{"norm": "layernorm", "norm_eps": 1e-05, "init": "trunc"}
Each number is 128 + 24 x the weight over its row's rms, rounded and kept within 0 to 255. Layers, rows and columns count from 0. Numbers have three digits each. The size before them is the row's rms in percent of the matrix's.

# layer 7 attention output, 448x448, rms 0.0349, rows 241-365, columns 224-335
083:135143076113138124109101156098111136146112128124116159098059092127130136161135097154169114141097113133135091125137107074157100140067129114111177095129097099131093085136108129165130149118164097154154137085144103140117101078124113127154136091177174136114114158138088122152131127114133132111146195163122128146104112153161128108131141155124
102:145113126120149132119133145105140137122133156129103099108134097167136112101139141105113146124108169157151122140157113148141086100142102142126131146166100126154170163155116119122135153143125089140167149099126170130133110169118150079125119153112122158162120112167151103122134148102145124121129089138142152121121131103143137161118106146139
095:119137168127103127107131129133103135136127080133097111154125124143111128160103105147148113153142093115119132125127124097084112124126148115144127109109105136102120128171118101165103145115091130134097140167140135121078120132129099120126093102113105132119106173136154147107145112094119144124098145130148102120149108099139095159135175140138
100:123136109161121153157148143128116123104138111135163137128133146150146090093152138139109124144120103114137117118139147156091126135059134153127125126140124128156167095098117160101145124155121134141131130106095156147164074096109165117147124101139146115119111119104166195138141103124151107105124138137133137086173150129124147137119141138137
096:130116155145173112146110111124139147144136129114137100143085087149121124132141108152114118176164106072160121064123179137143084123139150124135130096126132112184139185135148180102151133045138104109171116055144143116092167199173139144148101106112112113172180122198095121155169143102109185114153124131121126133102111138112125144113136151132
098:148136130092137126123126172121125152085120108157131155135137146105125138168109117140097174122150152140139104126136114102113157119118126117080137088171131132180108096057077133111139127137150108119086173129179133109137147133117161118158124076190152118156114132071091077147115106155109154149108127153156120136166119157120086113143124147118
100:098122123146144172083131147140095137168140115108152128116160118112110113111163126144148144082138107091137126157155158150134138128154114115110163192124197133120105121143084116183115151077105103109140121160114121129139162156107121121142104131112127101174190122114147100126135098194133138116095067123145159134110167119107119112139093106109
112:109147125116129138133111139144138162136061136136097119130110125132097141122129129151133125123124117160102108145127119176154093147171067075063139172112117148138104180135153136182075150094156144196096173088140138085128126158130113144174082149140146111155134116166123104102154120156110100140134140141116141113164115118170136137150148135128
094:153140145151159140129134133130081195183082107140097089139115119107147151138144099123093160091143140106119166135145110128110110081114159114082079071135103104167109166124139121072149113146113136115137078165117108134148132182123073131145130189090065067147107085121125136134095147154145089148117124122143130125133143088131129154098132112144
101:090151139158142125121131151153094147125116139093128140079133137096146132155098108107127129118149147110109107090120125039112115114138191139168153187131164149143158113155111098154109140167137084118187181121139136140086129130150152129074189112099141117110081157204124130147124090069128128125167094110180141135126138131150123132101139135149
102:164178115146097115128138083129134084115134129103154193126093132102150121144080114162133116126099099126115159150141124127146149062094154062128130111102138141113133116158117104145101091119143115099127103112096148159104116142126146111149109132151144123166118166108126169131108128074085141074075134120141097133154149147138110099125154105136
113:152117146125123153117143096145148109130117150150134123082151111123137094125149134111131160115127140119144073113130105157149145160140049152104144124127113084132142150098122158140157086072173211128096143057172154117168148122070136134161143101123103136146093116125126116121115183147164100174139128120160141110122087119162081125128161131173
097:158106094106175119149145146165152100135186120154107116090117156093136163149126140146101114121117123135115134101163150155148135142130149120123167159136172118125096144098135095078122139139140163155169107108123129130077148105171107111128195128122109120143106178129163148150131080143104121137143147091148155138148124122147126122066173128115
112:112150119148119146105123164120113144160158132139144155125118126139107155095163075135132120110138100140153087125155123137127135093125123136106177140118103144117112151100091160144133171155182166189138126107129111138110103104157118137135131150152133215089085130115127062142115142114127207168108158108108097117120145108135170166101147116082
116:108134160167127132109132110132130122161146103080132141131131139148150128125097148112127097150132097100146148135122146140147114152167168090141113184136101095147156091153099190134149161192113114095136098129106164103081094131142102109111114163108127167149139126136150111109092118153137119086166152149116107081140110137109129123113129180122
108:123120094118119143128102119115149086134107155102145142116110085150143144111152103132129126105099075090124101141146095140089158124076146101144128122112114157096121149126149099140121142119107131104136162161157149144138147186143143130093125103075122128103178110076143117157161199143111158122156155119096116126113102134109142109136103126115
088:111136136123155144122159124147129135122137114122114154117146189089112153164115135112107157149151111088134154128103128138125098134114145141119126142107159119115169118125132100090183110151121159149143153099107073120096159157139059105130087179139074136089085169118133122094156116085125136068137103149103134119112087119166075145178126144143
111:137121124128126132136150138128131142107116146135133136130133173136134124088126130132131145149142094135122181107138129128130166093109139095112152166129108086120125138110135122153105102156085095147111165080148153138090099122141155118117132184111118137146120132121105103153124142111142130088128099126107135095171157136118139157109149176149
093:144132154101132139124100133123115134149132180118117112158096115136144127097098149133105115156150116146120165125139106109078129163154127076129111107149118160084114135127129080133138136145163106150114105120146139147078053110105096106127150118161143125138018145092141151180150100127142160126089132138133114175130142078196151112135105113131
110:140106123089140132158110137132155126131141146160131119110138124126142124111165134103117118140133157148092208160143167166173172120125113122166159123123088115102162125116189137139194094121129147130142093140132119125148131124078084105097157135166108114111088088140144154101139120164193145128112118150121104151119128117079147124130125175127
091:107119115121187119131143198129111096133135114170079118122159152098139144140135181132128170120102103079144121098110082149124137145173151124120111104121158125134100131192123105129119152141131131126111122087110106118081117144106121132085127185133092121110153153089137163147119076102163166112137116138170143111135122107160103156120163155172
105:108113145146119127130133145093099126132120125144125180131150150135140122090149126121153154117124207136100142147162166156128137076112121090106154124127081178087125115108090143087117186158105136169107060116104118160109130131146122137153107133119124109170169124097143118160125090108064111084113117116147136135119131140148129111150126122126
096:129136175143132110102120114130178151129166158108152099111123125145110138154153105118151108099123156152125134140102130092141115155138121127168093126157126170128111132141128119108095148180137126105127141109118162117126140144104092126112139127116126091089166134122132123162141098155116125126123117175100099123102131124127110168159184125131
106:136164129164109137132115112117112094157154113116138139106099115142117141147104114138111109132132128131126139145083131146154118135132130160073112120121166157138061100155096124098155106125143148086135093156101146114118129136115118106090145116108122159116169168129113133142135057117119175130112090102177170125143156136142127122113113109133
103:100124151163146146132125154154119122134151128119179159104139165122146112153151142162135155099156146131134082126116118101116095144129132131121102128101132109160099072134130125136107116097137109125136134128136128131146118134129105125146123084112143086145178152118107142119140161160101156147155153144101137121072111151098065094128093135120
107:110130107123126122121160110135121174136150093117119128157084171099148159118098133141136092128155116106120125134164131083138148170165128148097117079138153147132128134125135112166148140161150091082179105181094118099120079134102162091118092123174121192133108161121152120116124130089192092133124100137109116122121146131132147134139111109132
099:117131122138106094142144106145137115134156133119146156087111103086111117097090081139115170118119151149137170154112171101138137091137130143180120120129078102157140165127091162079111114188131091136125143167180140107142151123089077097147121130110166142149167126159089101113147147119124155153153174131125116104104115149112112126122123160135
099:099106127128106131138116122106145136130112079146106176109131135078135130120175104137112112139155139106076107082121146069104095200164179135150096164154099147148138120084165127107147128158159124085146106095111089071108169136126134101123180114123090144114062142073145048126121138122112155111133139103127115156135132150105154126146112115154
169:125127118091145163162125073163107090113110163171136140143132173102146192147144139162132172098121115120163099106106126107160096140126103116108104138114123112128146112109124117107150115104136125116125133111157120136132125127094127133134121139119156134124122154148124137124112112140127140118116116172115125107128154162103172105145138129100
096:126107132097096138122117128132103131140101147164148122097123088146119124128144073127137136130174122074113173140089117120160135127156136097108119097178116135071131147144133115120117136175138152105129107132112064095123086155181118142123123166135130136156180121106158102151152096230150119130148105142102144137135115126132123117099123139132
095:083122143152122117120118138145115144071126108138102084116096149138130146146115106124129116142143059123109090124142135138129124121100161130115116128109150146132108169158148195152121090161068173131113160169187153176102100124154089149094113138171191115109131110131128159118098165117149099125129094142137134131115141164122102121128134110143
097:096174177143144132111149139079155138160098106099125139184126121137168143098132125161152159146118095104133098135116115136119128156074119142113119144107119167119126124105122112089139130127141119114127177102145123164090143167143155148094134120108165108123144133100117144156167133120116156077130110110150109109074122085148118143124115104145
102:103103181126114150112139104150152106180118138118109127147129120159114147119120099095138092121122121129081115112172109113134140114105145146154124117157097122139125097086123170134217118146106134095134152110147134152101122127145161138125129128171140064099113151170077107138108145108125149131110114109137131139162115109104117107123143105161
099:091124127081115072120161118130134119135101141142081134138122152161114126138133130182133115159116126129127148115148165178199151090091155123152087137178160136159140148123101162156169117147146136117187147157105149130131104132140114125135143134126115178154165142131109124054152106160143126137132144137100144117145141153128118109116109139123
101:146148132112112138126159142111095149120134109131124145136092144094121160106148120128098141117105114095162122140126115181095169152162119147064149138116124123084074132134131131115166134120114170143124132120142093170111078129147076140166152135144100153132074132132167113104075076108159108095111138123136140149145150078113108153131089129140
118:085126111108098110116105167135154116127149131105141101125116127129104100110142141128160136126126104160123087171113107142127121150111153118096134122184114131137074158125069170056149118117122160131109192137155134205117093125115099103071125154144151121051178173115129131129180133122115123113121123096092117098139141139117142133120142139113
087:168117103137121102114137144139146157121171109129163111088137071129103100130107136085100118136142155158107100127160131137171113123134083170129144123134130170135159165155117115113135150116129132125154166094058161150157155145102127144113127128102094137135119113165136107092114141142173104127094097158141111124138157145142094088093106130155
105:110152095146113120159124136141148170123094120101130108126111143120122139136141124143087127134126153095187108143099127068129191133087152131111132078098132034115115102103117107123138103084117140158114142156149073146093150149115131136137131122119083089126073106132094131128130105081107134156153154123130123110095140149151139092132149155119
092:124138141151154139164110158152125124116106140147111105113114154116148100124142175142109145112149158085140142143139108121124118130100129161130120132107098140131076117072134150118097110123061092138014162133141087196123122110118109126165099181175177067116149158110147136160156092111155143104174155123106112145117121142121132149146125175131
103:131142175127141114147128165082132139104112136138076136159125127116153117125116113134112151150113098133129161131134131127124117119119104077106145129138126111131137149132140150124122113125096116109105147133161147102112098105123107093154134115125110148158132048137101142188115114151126150116140123125118134174137103137161117066104131121146
102:148085151117118150121116114132115120146104146119115140129136141133139163126120136122143066170132166070121142173082131150138137132151113087154054121127104107096141139115152149202081155201156130181107126085110128103073165090144113098162115173143138109086096073186106098169175137110162130027122137142140137142153134138134138132123099095111
101:115115135148122143141095101129139091128090090154143177114150122078129128126089148113132176109121128160100155106148118143165121085139137148167105125131107092129150108119084094124095152121114116083142138098134105127131096072182154096152147145128125138121103107137123189102132132136170104101100149146126139110132129132153151120110141123121
099:077118150107094116124112075139111120130103145132142150158119145136092166168092142085113092134162146155145193072121109197129150122127072106114086131081143089105164128141098167125102143081137157139140140129127145137138131171140142153166097144086110121143112078130129109112110107128073090155126139125102107109105117156149098129104115144109
080:104123162140124097107115133099147156138127155113131114166131134169157139118138134122175118138118172088113127112129149091103157136096170143125120117123132150175123118120112101098143085119116089139101114136130118182122109162115110158107074087159116063151181139133109116136142106159156132174120152122118152178107122159134163119140128146096
119:155130102148130121151111138121119138118135101130125105151167116134144097157121155132133113151112112150095121136111172092134105081147149135159155137122142146116134163151164169157126121155080126125164128115130114149135115178148151171105143146097136087179155096143078138160168127089128114076145094127108127123152124103118147141132091117156
099:161156164102089114106153101084131096145124149124166104145117127132130121099105137091149131136111175120157084136163128098118157111123136152134093136097086189110123124110094106083136140100137115144108079111106167159121152119151149139103122121121154089135156156143141144143126101065098183111108111115146134097126127128138101125104117117133
099:123187127137122143164128117104156127108110130147139135158107097134156115125165128114137157117140117144136096116096122110189134123129088139130110117108127129165149097147147137128185103102109097134123128125112118151142137140110139167133135151141122132109148087155103113113118150126128093114117132087098130112139122126125106186136154096121
087:095090161090156143113112145144175126139098104151112138134172113174106107129157133128143133151135124082130159116111108158126079138105136088140108120139135100125104164159152138119112111110116133125136157072149081107109102084133089118145168125106134131122101105120147160179136088128197086146121106132146126145141133143157121116105113104148
113:166130086109156096129152137075151151165091098132101135120133094105136105135145119141110136105114155104095170104101114135137145111106132132086105154105159157123170118138132135143097113159140115125163104133129105136120176134128121152127135114158134135128121146140151106077163131118177150125158129152077094119151131091082133122164114112131
107:115128169117141086136136076146128119154122149146079136118126129129106161171102093189132109116154144136149068158079059111120089161194089152141155169160117157128139151111137197138125106085088077098104138157184144102172079141100103087132105111125211194124144143106156107106091143075164171143155142146143166130117140161152098134103134136143
089:094096093105128113114163163154115150130138119171114079088112134127126110125155114086100143115149134103123132116111114181104130125130098151081151156122178160136114139093114153127134118144139162123148087103157118105176150138134140144133111156156155108122126137134131118095102103153130109125124165102122207138110126157103108137100110122143
098:134117146128136148149117147127145144083151155142116134119124177113130112142105151089077139152138168156110167098173172127201105132147112121115147128107077119167137140119121131143138152114143184100099180117109105162127117107096094114166101083167099113131109168150151077093102164137131191176139098132131121094110149128173095124143120120141
092:128141125126093136100152139122113132166140131118103110090134132115111136122117128129149167107141113130080121164065142193166170074093102125126084122067142154095154134123079106117090076139136078147167140109076174161116157115178183102075129175133106114075116119161127128117174078098118154114133138144109164133152107165132117106131122137109
119:130122124118127127123175117142161171157160122137135143089169105089145106100155130131122156093121149112189122158139148125110157120098134135128101097140121109132131127107146103131142113097105097140111144153169153126129133136077134101159131116097120151129130084106141137134122154135159118139138133151168109145113126165189117090144083116122
113:117115122146097118094158138112080115138081115145087147124103150118125139111158104113117108145125061118109140132097111143085130159116144124132108133170151124155134136132151150120098104158126138152154165147110143097166079132180098127149134166145154128126097168121097191145138154092121138124133099129119065114176122062115117138160152094127
101:126164161111154129134137142099141162132150149128148155110131148117138124137178113159129161098121129173123098145124046110114118138127094095135091143119107117135108123088118083177075127136113093184098134146128057111146087116139121098133112071148154147113084132150138104061122146131145101179118119097142166125098126115160153137154125129145
103:124172138159119153140120133118151147131124118125150134122172109143146109111130092124124138099140121172134127180125116158144161082093122153134118114150117133150120161110095150170136126154122141141132144182147100125163139137101118100097091108173188131071129157149096076069141136146165177144148134140134066127120118145155148131152114102145
096:094146162102103140164111167169144140117163157116112136107128136115130133114158113077114122111154093125123166123103130078136142119120166063108132129142133111110088108148070167098116136148101095124122121144098092165163100108105087142116138091172130145127139151084155113138174146145129119121152151143150110114130114155121129138151132172128
107:157127128151124109128134114141128135139133138123138119093121134118133114105153113114130171135150107141131122094144115105130145085107160123122127163112158108164142098115118103190130108120101115159132085149134084090140100105176130079111112188159124148125104103143131162123100089122124130136095124143158111124178126123102105142155160133153
109:138119146093150128132127155143141128105172140175134137116093125163161114098186155124129123177135142114138127095162132169140204131124123139093098106099163076159132157121125151117109112136155119167172110106121112118165091147170131155106138125128137117133124098200133144125108160101111088127092115102111116116201141106155134110092133123122
083:123131156121142146129117124144130108077110124167121122129109125175134131149158116172167141129125139238125106154153107142130146100089146143122136118156094131129129144174150110119119114115096093116168100173145135147176057124154148159136098082147165139109117151132123142118130135119149140137152162118110102106098096146099095150109132140140
109:107146124170122151103124162102135109105111104114156141149171135162129110122127131131145101147158095146143148101133150117143128118127066149134137103082136111122115133138138120122103185118144109119131111117109112106086150115114152184146169116145108110153125111129129150138143117154171105155126104098155134144099100135113129117122069181130
095:126148134166127134147166141139126137116126112125169099117124105109105162127105137123129146117161168141165123095176118156121133116170143117127130129100098125129116124105116131153159155126088129128127119093128162097160138138104080118173155117140083133106065119136175105144094137122086174074125163108092134150134094147105120110129167107106
110:131122151135176157142129139107111145118116120152105128114102165119134169134072130135113077152147120201050110130093131163172104086140075138113162110101131111097145130152140082112076107109108130068186146144124119148148098118142134132118133130075137137134172163137103147139139118155081122145126098135158167119121114152145132128131091156168
097:122123153107124109136128090139124129138150156106127104122078116159118144108122109117159103132156101127154173161130158159098108120123108175123113107127131109136148137153124137124153140137063138092127063195124142129130067132108136090111143186125161130153149108068152170149116066127162121174114087136122150137103119117150121096132095142119
103:138131116149088154115121141105089143142119125121124125145157102094107141116146113138129118147131146137140080139148102110119140127121142126157106156120116160113112145119133121113118097137118078115103107124097192131129157113140112118150153101116127143133109086108079131146140155164126118131140118116104195117129136122178154158133116093144
096:172139100155139176127146132130122159132141140118114121149121108147154108121160159133143145102089114165157175115132159147173122081157089111116129144154105187173110130151135137100134115128116117119085189076183111135071158091106085141172122164075084152128140099133119163124122109135123163055161147129126178114093117142121116123152133143139
089:126108126136144088130125118140130107145140100121156138135145139118116142136161133134166123140141144147122114116114147114099197115116102171107075122125149133141140125110127081160124065099134101129168143132109131140144082122116135109120157134168105123130146178139148103087175131109127137110157157123111153123138102154079129101113144131120
106:116138156148079134159121145109126160106132111155119133154094133164115109130124156099130111146153147113124063109129155131082107164156138150129173116139167117138088135119109094147140107142103126136123167139117117124144099136106090155111160108140118115144104121091091145152118115126122131110079100107145104119145161126146146116146152110160
104:129118115156072143105128083155112152168142139131114132123150131094135154127158101138139131140148189123096170107133129119137149121179121150127170167121164188065108128115128133169129108114099108089134137107119117108174167155132097146168151141194146130164132135098088105114103124158155051157134181146140144155116127152112151141121148181121
092:152153134127132120135121129123157058117122130160161105102149124130087161114111157088110110130122132109156051152144122111166166157148116119074172094120185135140104119153106138125154153092111152123140134121107131104110116152155133077094130130143084158129124136141129106135119115111064108127127137130117131133083126124104100107095098150114
106:128121145117130150133136115124148152121113141145132115139149133110121112117117156148094117170152143116133124190109087097119066085128132073178132153111063088128192177140075138164122134156090049133110119135141132088178104121144129068164101146110143134101087134138157130124118174070147121116117123145113117145125120119085146116125139159105
086:121173150119086163142160102177117117149153149106118156127085149112121118128111130116108109148138127127118073103136086119124147128136131091107134099093092118097091144096118065095121142117146097175099107122148089141116099083116081140132129100130078171112103079128154092152131160086122089124121107103129106109131144118123126171138169118148
105:159148143141145136134127157163122131125097139122105113151128108151138125110116117143152141119135098107152122186142128099150179125136191083111132184142096135085124161105160146154123117127082145122099169125113080176121128077152196095088106130154132112068208119195160075170082135151126121100100156140081122120135140127128179140171165123078
101:128105112140113130135118126132158091116124164151141106123124104125129119131150118142121151165123087124144159138100127137168142116097154081091105054144116094138116107167092118151130157108120139103119134159178087148120072118139082121156107114125111158119190135158183103105102133102183111158122134118121110129119140098127142128126151093117
092:110126131154152137133164125135130162147149078082125123158125142125113097127114129164129115139130089164109102156143087120115165101101131124166117148085163161126073137110077158127113151112136117153145088124121126150140151163121135114107133119137140125064157126113103154171151168136133146094119099124163092131124158106131176139168110136121
089:138133134160096124116133147133113147098122144121129114151116123141125128082132132114138140111167129121182173107155136133130140111115137124114138113115123151141137131122164135117131133142143125100206143163091125181159177128140145139120168127145135163148136087190101104163102141160130110122088111104144175104133122121103141143128119112127
112:137114101134110099117130132111121134139120112104149149114096153126127126115110137125111106137120131134132142117095065179119159097157108157108098093096137131105138140136185108119089109118130183121101132116113166111155194137140139119174163160137122157139153118142108142125149115131138138122145112105139144183128126122124131127145133113171
085:100125113166125106125106105134101171131107118108109119169097155072135133151137121144137146111145055140102131134085146112140144135149132131131178124138113130136148073121127114204114139118133073143196097127091105117132109086145160145153166119116140166133152144167121173133130161074100134093115102083122152076125115112114122182102152103101
084:137133135109110135124111144122134068120171140134146122076143110114126121139131088114122120097113140111129119153127155163132131141173128126139164184105127099105135109122135153136176098127142140137111108094152196140151137148136142128129154107111093140087114092127149129144107131115140119134116117108122128114111097153136122169160143123113
081:140130145134145141118171118139111116133098134116127109137156149115130129145123152133135156175121094159117129160129143085170115084132164112131143121117076117112080161133115128131156159152093156098115118159098089170094107159123133086113146134143099145107142106116154096122094118109151100172139169149104122121147104145103102114121125113116
086:152125131138155122143128130174141143098117125128112061108117120142129133130146102121096142104153116084115111117142159128137112113134136073140088132101133146172165170154131138095135115115161145134204095096136171152113178134108105161101065126092094106155130164181166140063116178123099141153154146136094120131140099160121097137136120150120
110:106125121172136139160128126112103114136117152122110083153168144108141124088142157133116096157128116146179085098083098151171087128136133135160113133109068089148130149126144062163110130084125075160074153088108117142050103140128104145118122142084133116158132094140115148143146083100083183141124179109152106146163093117124122151132157120125
100:134110131138137095164143164114108154124097131159124098130124153145170154113148117102141133106135106132087114117099075136165144129128124117129147105132143124109051105153103093125123102148100141113106136143138146159135111145112150148150141098121112125152140186048087172095120109082139123064173115111136094115124120126112133136089147115132
111:131137127166106155098129124152121117168153115079180120086163127099180124130155145093132163122097157125109123171191120132146144116117110138112191107110153175107098089153133102105138128099103129129108144118125078185093148094116139135106137182099107114115095130107132169151124129135108108145150099132128106088115121102149115160110116128089
093:149146093173116120159145174154149142128127080150134108140153121166118091111126111104128101139100176112211098149101065141108165146132144173150104142129184102086129133103102136136135140085141070131106175126173108137151114197107158177143065088123161130120185136148160122119123099125140157135129141170125093107149135137115109125165084136166
087:169127129090125108078170146141128135158124139125111113101113174090136126112179136140171135089111083118127135158132102115144134125120142156084091107111127111112124119138112131117086156130113172153120142163123122113134069168166162147150097184150149106090158163142147126140132104093137140118149115165125122160109143148143123110099141116159
094:129130125117138104129120144121140132144149154121111116187133096138112068087157165160136087197081150160154143079126086118116176121202106128119137142144192148153091102151112168112079103144151136132165122119178134115105131094096085162104199154094115117151153121174129185135128082116103104133130144130139120115140105120118133101121120097137
108:143101129151131123113163168142121093088099071141143150106112131150141144148106090136174177109140121138148121139114122143145104126066125140136135116119084141145141113121141137123161164094132141123113148134103147184087151142110097138110092132102120111094147111148112135108177147166127118113084144099083129134114141141114146140137143121112
091:148160110137155102150133110122141162116107134150129147158150142181135098108136110150139131106090112163106114089162119158141118081119125152116203118113128095095147172164137126113142119115117158146160178117112089168128112119141158173099138113108125126134103137169120160131088128166146148177093134133144155119129150131171116112119092104108
103:167105165117099150148120090135131126121093135160110118158160121140130121106125140159136137125179154126139115133129127139137084130148098134120167113117130124101120179117133109142142132087142150123103163115124101115151178085121137119170193112108118123111154133108152127099086159106106118098116103097175143139118122124095133101108135120140
084:141178140196140137140102108110126101149161140134126145179140110122099107153093124146115142132099165096086148130162133161158130071135150079073088117119129105111091173155094155150072096124084130145138111156107137128124103119157137115128124142163203132140132130133103114137103090148155059140139114090119091140100132086144113111108132157128
097:103156122132126116115125140121110137135116109124106148138141105104127121123107105142121117108097144162140113119180107087154125152185102101115119152175150128158111156128096163092178136117164152169128085080175160127155141088127088138177123118127166120102105129156096116135106166165150117171110105118140116111135156123132162124130144132116
070:139163128154137142147132142101139092094121127126125172108152154137109111142101144103120132147107153134131074133140133141092103100140096145151181112126156135103109196124149070126100133112127137147084163169161121138153173106110110123098139125070146134125143115140125126143121120115101090145132140139146160170127176140087146059120143123121
118:145142128124084159136133124140127129114096170160140103124107133127114102131115144132115141141156098148131146101124108106084087098099116101148113129114161106151125060176083139150130117119131131136097134078122145153106118064124141109099107153138116161095077128113096181140142114122148158135134130126117108100134137125101138145164155125102
108:128143134108146129146115158119111123094133137169108133128128117110119139132120149123076101160148163132161094128154123175131140128112080155105108143113153130151123124124116136116140135124150138172115055095127162083148143133115156128139123095122130121124159119153141120108127118183118146121105107135143138146111144125126119112115116122135
094:131120154129147133134157144134125178122091106124133103156133141102106124135127106105090135146156127146116192115131120144133101081116127096131138143103154134099147160145153153093109148163119201128152190126101124166093167152083153095113098136122110115127122142179131098120151088105103125141100126130114107169155117129107150107149138112149
092:123164174114123134127125129132151097155152153109145176124127142113150117108119148148103121105112160122172111150156163150161117131083100102124109111160108117119167181126147153155138180135169101162131122115130088133123118133124090141143127085154148165156144125128160109137161169119124148138097160130107108180108093112110117106131133142154
108:135114103111154139076164143128109110138118126111135127107114150140125136141131114121163115151092122078090113134137123157111149113133185128133118151154087128128083096096099110129126101110130078124136115102120083133144094156139152166111108118127131123132186140084098140166130132160138148065163140143146083172081092142173144134146097114125
099:129111095076143099146125090130141130141108173132108086143143133150129107158150126134105152150151145115116131105127156108113129125098132150158103174134061116088144085108167162125120083103113125150147090086108094113128109119131158132119073116136101112124143151098131109123137137142134120135136091146117152120125143138137125124106145140108
101:128100151109125140143154128159157095118153138141142096135122142118146133120137136140103142165112182145125162095122167092052140114141101138079150112119132168121190113112159143117132134143126156141186151088140164117112154116121157113094123151135122097079065105124129126193188083101117168104161134115137090115135099128167140154091107149125
104:136106134135118128113135092115122159153118106129133156170118155141150113147137108133148129149130123142112177113143141123147112118137103111084125154143115160089155128069155180069118160110120100149105143126162145116086108125092131110169145125094127148140132148133131058128143154113147163131121129092133173085180156102111136139111135102121
092:161104123121124140115164112164112114143134129116154127120093115107115108116120164097152100101077152120123199168102118164136134133142124111174137105143128101132146123099112150109137118127151136132152141149175152112111129123093157074122148128137156153108121148155140127103141098080127127115140126089119153120105117109167106143157103099088
111:112145150108123149119106156143135128105178124149140142114127146134138134167147110085107134129133109085122145123129129150146081172096121119105080155137118114137111136094101080144114183129153146125055116092098127151088148175095129165171124171120125116164144138101162118134104140138147097101121152078171149136117160119125153104107134132075
091:138145102147158144131117137102150165127082098122103100066134147102113175153104110153140163090156123099155134136109096132153142116153052138098139153122147130131167107143128144160156099129133123164085116139122111116132147141142164148181100141159189104181093115137108157089125122153093109124130218140104123149130120126133165145135132152137
096:063133120156142138107117139130095135166124120130122130184119148140116118168130137116145159153140141181120131113131141061125124154144092153128117088055087072093109104083173094096158181120126192125148125117139172127114170175095158130139158117053100072150055073121100123145113128104057180142126092138138135108122136114149111119127133127119
100:153131123134109119120133110136143087128124102147153129134171101107173095141134140133159153106128141158144105146126075127173144072152097182164139166111192109105104086166116125197140133122113118101127139151095099151127186105099151121087101159159144146105127106174052095045162091144126130126138109133147142127119134124130128127093156159126
086:173124095168127121113136134088093137152141123130144123115090111080105131133098146145114133132124118123106097138196144166104043118159114109090158145082133047149143148183108153138138188150106089123194079151131106100110066126157157177092090075072131146124096118128149094123129098104091143087113129111109156119111136115120136126126140137141
109:098143121127107096122116096074146110130153098077120170126100088129146137131096114108156130144143103107127107113113127138128111140130123143126089093143143121128081111111111136164127129145172141096160148117097129136166129136158140093129114142141157181101154107117081136126148134123126085147122157125105136151117141145112087113127105127123
103:118114101139164147115157111167132100141097093104143145135150146068141112153108132125165130138101077097132125123077103140101133094106153132150091107158136107097127137156140109111115161140124165112112127132170114133098090161072148095146095143117140123144145143168129125154105075133200147123146134100114109145121096104123121132133134138107
107:132157149190112162158081153072126137137132120109137120184172161101118129107113143142129090117128116128114089072184139126114124147126119164150198128116101066156136138107106120098135134137098117106121122171138168116088124138112175154134175081048129143165100116111137118131127122124116159130136154136115141155116109139109118143171149134155
119:110141135103124117133143155147133130114142117133107082099132129114133136124138128109140130129125107102080150134087123145139127126122122129125139123133114168096126175107138151124118136118162142152127128145119132138109114110159120117143123135147137169104171150139115140144162122147110104130143140112141140141110165098152163106135141178120
092:136118172134147140107090097134155129139108160098146068112135105144114114155141094139144129124150158107118151086152109151104138105139161131136181086081151140117181161145114077137111115100120118130192131119112120126121124175113108187109131104112113117175080153093135162116133125113167142105134127154108134115169151128105146103177131105128
095:159162144112101167083104073135134129148150205126141100158111115124138098139135151130135139150183125110132100129151092172119158146133095102123098122111159134099114115130172144127109153107134130132112158104165127124126159109115129111107179105071095130126121077134159148125165129098140107137122118145135084147115117125124110102109082157107
096:127115107119131143112151165181145101074170082126131120107087141117126107164140162120101152144146134103118139120122120107145160116094104140113121090131129136127157097102129085062143077130129113154161123157126147125145143134139115162154137127139131124155111142177122113080148139126110137084098098186106095099099169147164147137189108122121
109:092138112140126124109119112082112122128155150124147139118102154123145135115129086156171147093144136139124103149125191167116149160116111128109143160123120160151144145094139120111165086119140120146189102131100164068158131111173201139062132124123140092076159142122141125138163120168085145176137178138130148133160145130128160134138156135127
109:154155124169138112106101138118144154133134113103160109137133149125118117082151144120148123104120126062175101153159112092141096204125140121066175151104144143150087109160099099121153136164134149115152129181090153147151125122179151077135095086112172149140102146107171156166087076142127082173139128139128119118120118118054101116157091125138
075:113116186133159093105146104143138094127139182122145157135108108106103108117118156131125165128132099088126159113163135098159122137131185114144097144172140140135139129150202139141168095147119210143146095163130104107142122161116106153105114157142140151116142141133100108117151147147110127083120092133108152155119142088119130133121130138121
099:084144093143126123122128120102103135127107124108149122137144124101128121104192149130155146077107110152110171118134136155086188093129149087133115134146184116122118102145130159105139103171099178094190101112168112125180122186118171155137160128131107109165153133114148195144119102130104099137152144166097145136140121120101139138127129141157
092:141147101106113128132132149176138132127129129118148127150146114121097126124134119099130125133131123157149137140125112073096093159129158154134138159093084162152155103108114149098136147106132114133193098164097176150145128132121111097091100137136145160111120095178128114108148138152139126124140094148137185168113123146155115105124111106161
084:118121143117085163119151112097121142140110092117114117124147117106112112110111121102146136125187088107089133105126160092177149145140144125119106164152119151135093143127181149157107129158081139135117097142061055150117108136156187176127138149113066113094162060075113132174181105192135073137150123138145109152102117099172144124144136110106
100:127109085120115113127126131153136157171140148106124113160134098100102088116114134137117147167125106133161100102136158130094092132094124129105171135101078122172121158138138114114132180110145159075161133094078136168145139089191131127117117126135175097126111145147121164144158077165135160130121131120125120104138138100139083130159127113138
100:101125093156104139109128155142104128114115103109142137137139101147110127116139154132139150116129106177092153109126160140134076148107140136141129133153106117110111164094111137116100162144108145124132175088108087198083091121140133136111140141099089126104137130116116122186166148159111135079175103149152141114117141131134074133145145153168
090:080138136140073106118157134146141139122083119119110139141115091137091143100151098173130126142159120117088134086117125124099160137123133132113128120125135131166109140137130107151108122149110125153170112149096126138116115069175132113104152114151082088122081151168139156191154109067127119132126141131115142139128124125085115091145125143145
084:123132151119088128160106104129150124130155127070125112112108100153126122091161126125106143131123169128114077147135142152142114133128128146128109165075160128091107137110106122129160121136151131097147162076090152183167148129118091103168118093177107100114158159158164118086137143158123124107117108107171114151140144103111142105155135157142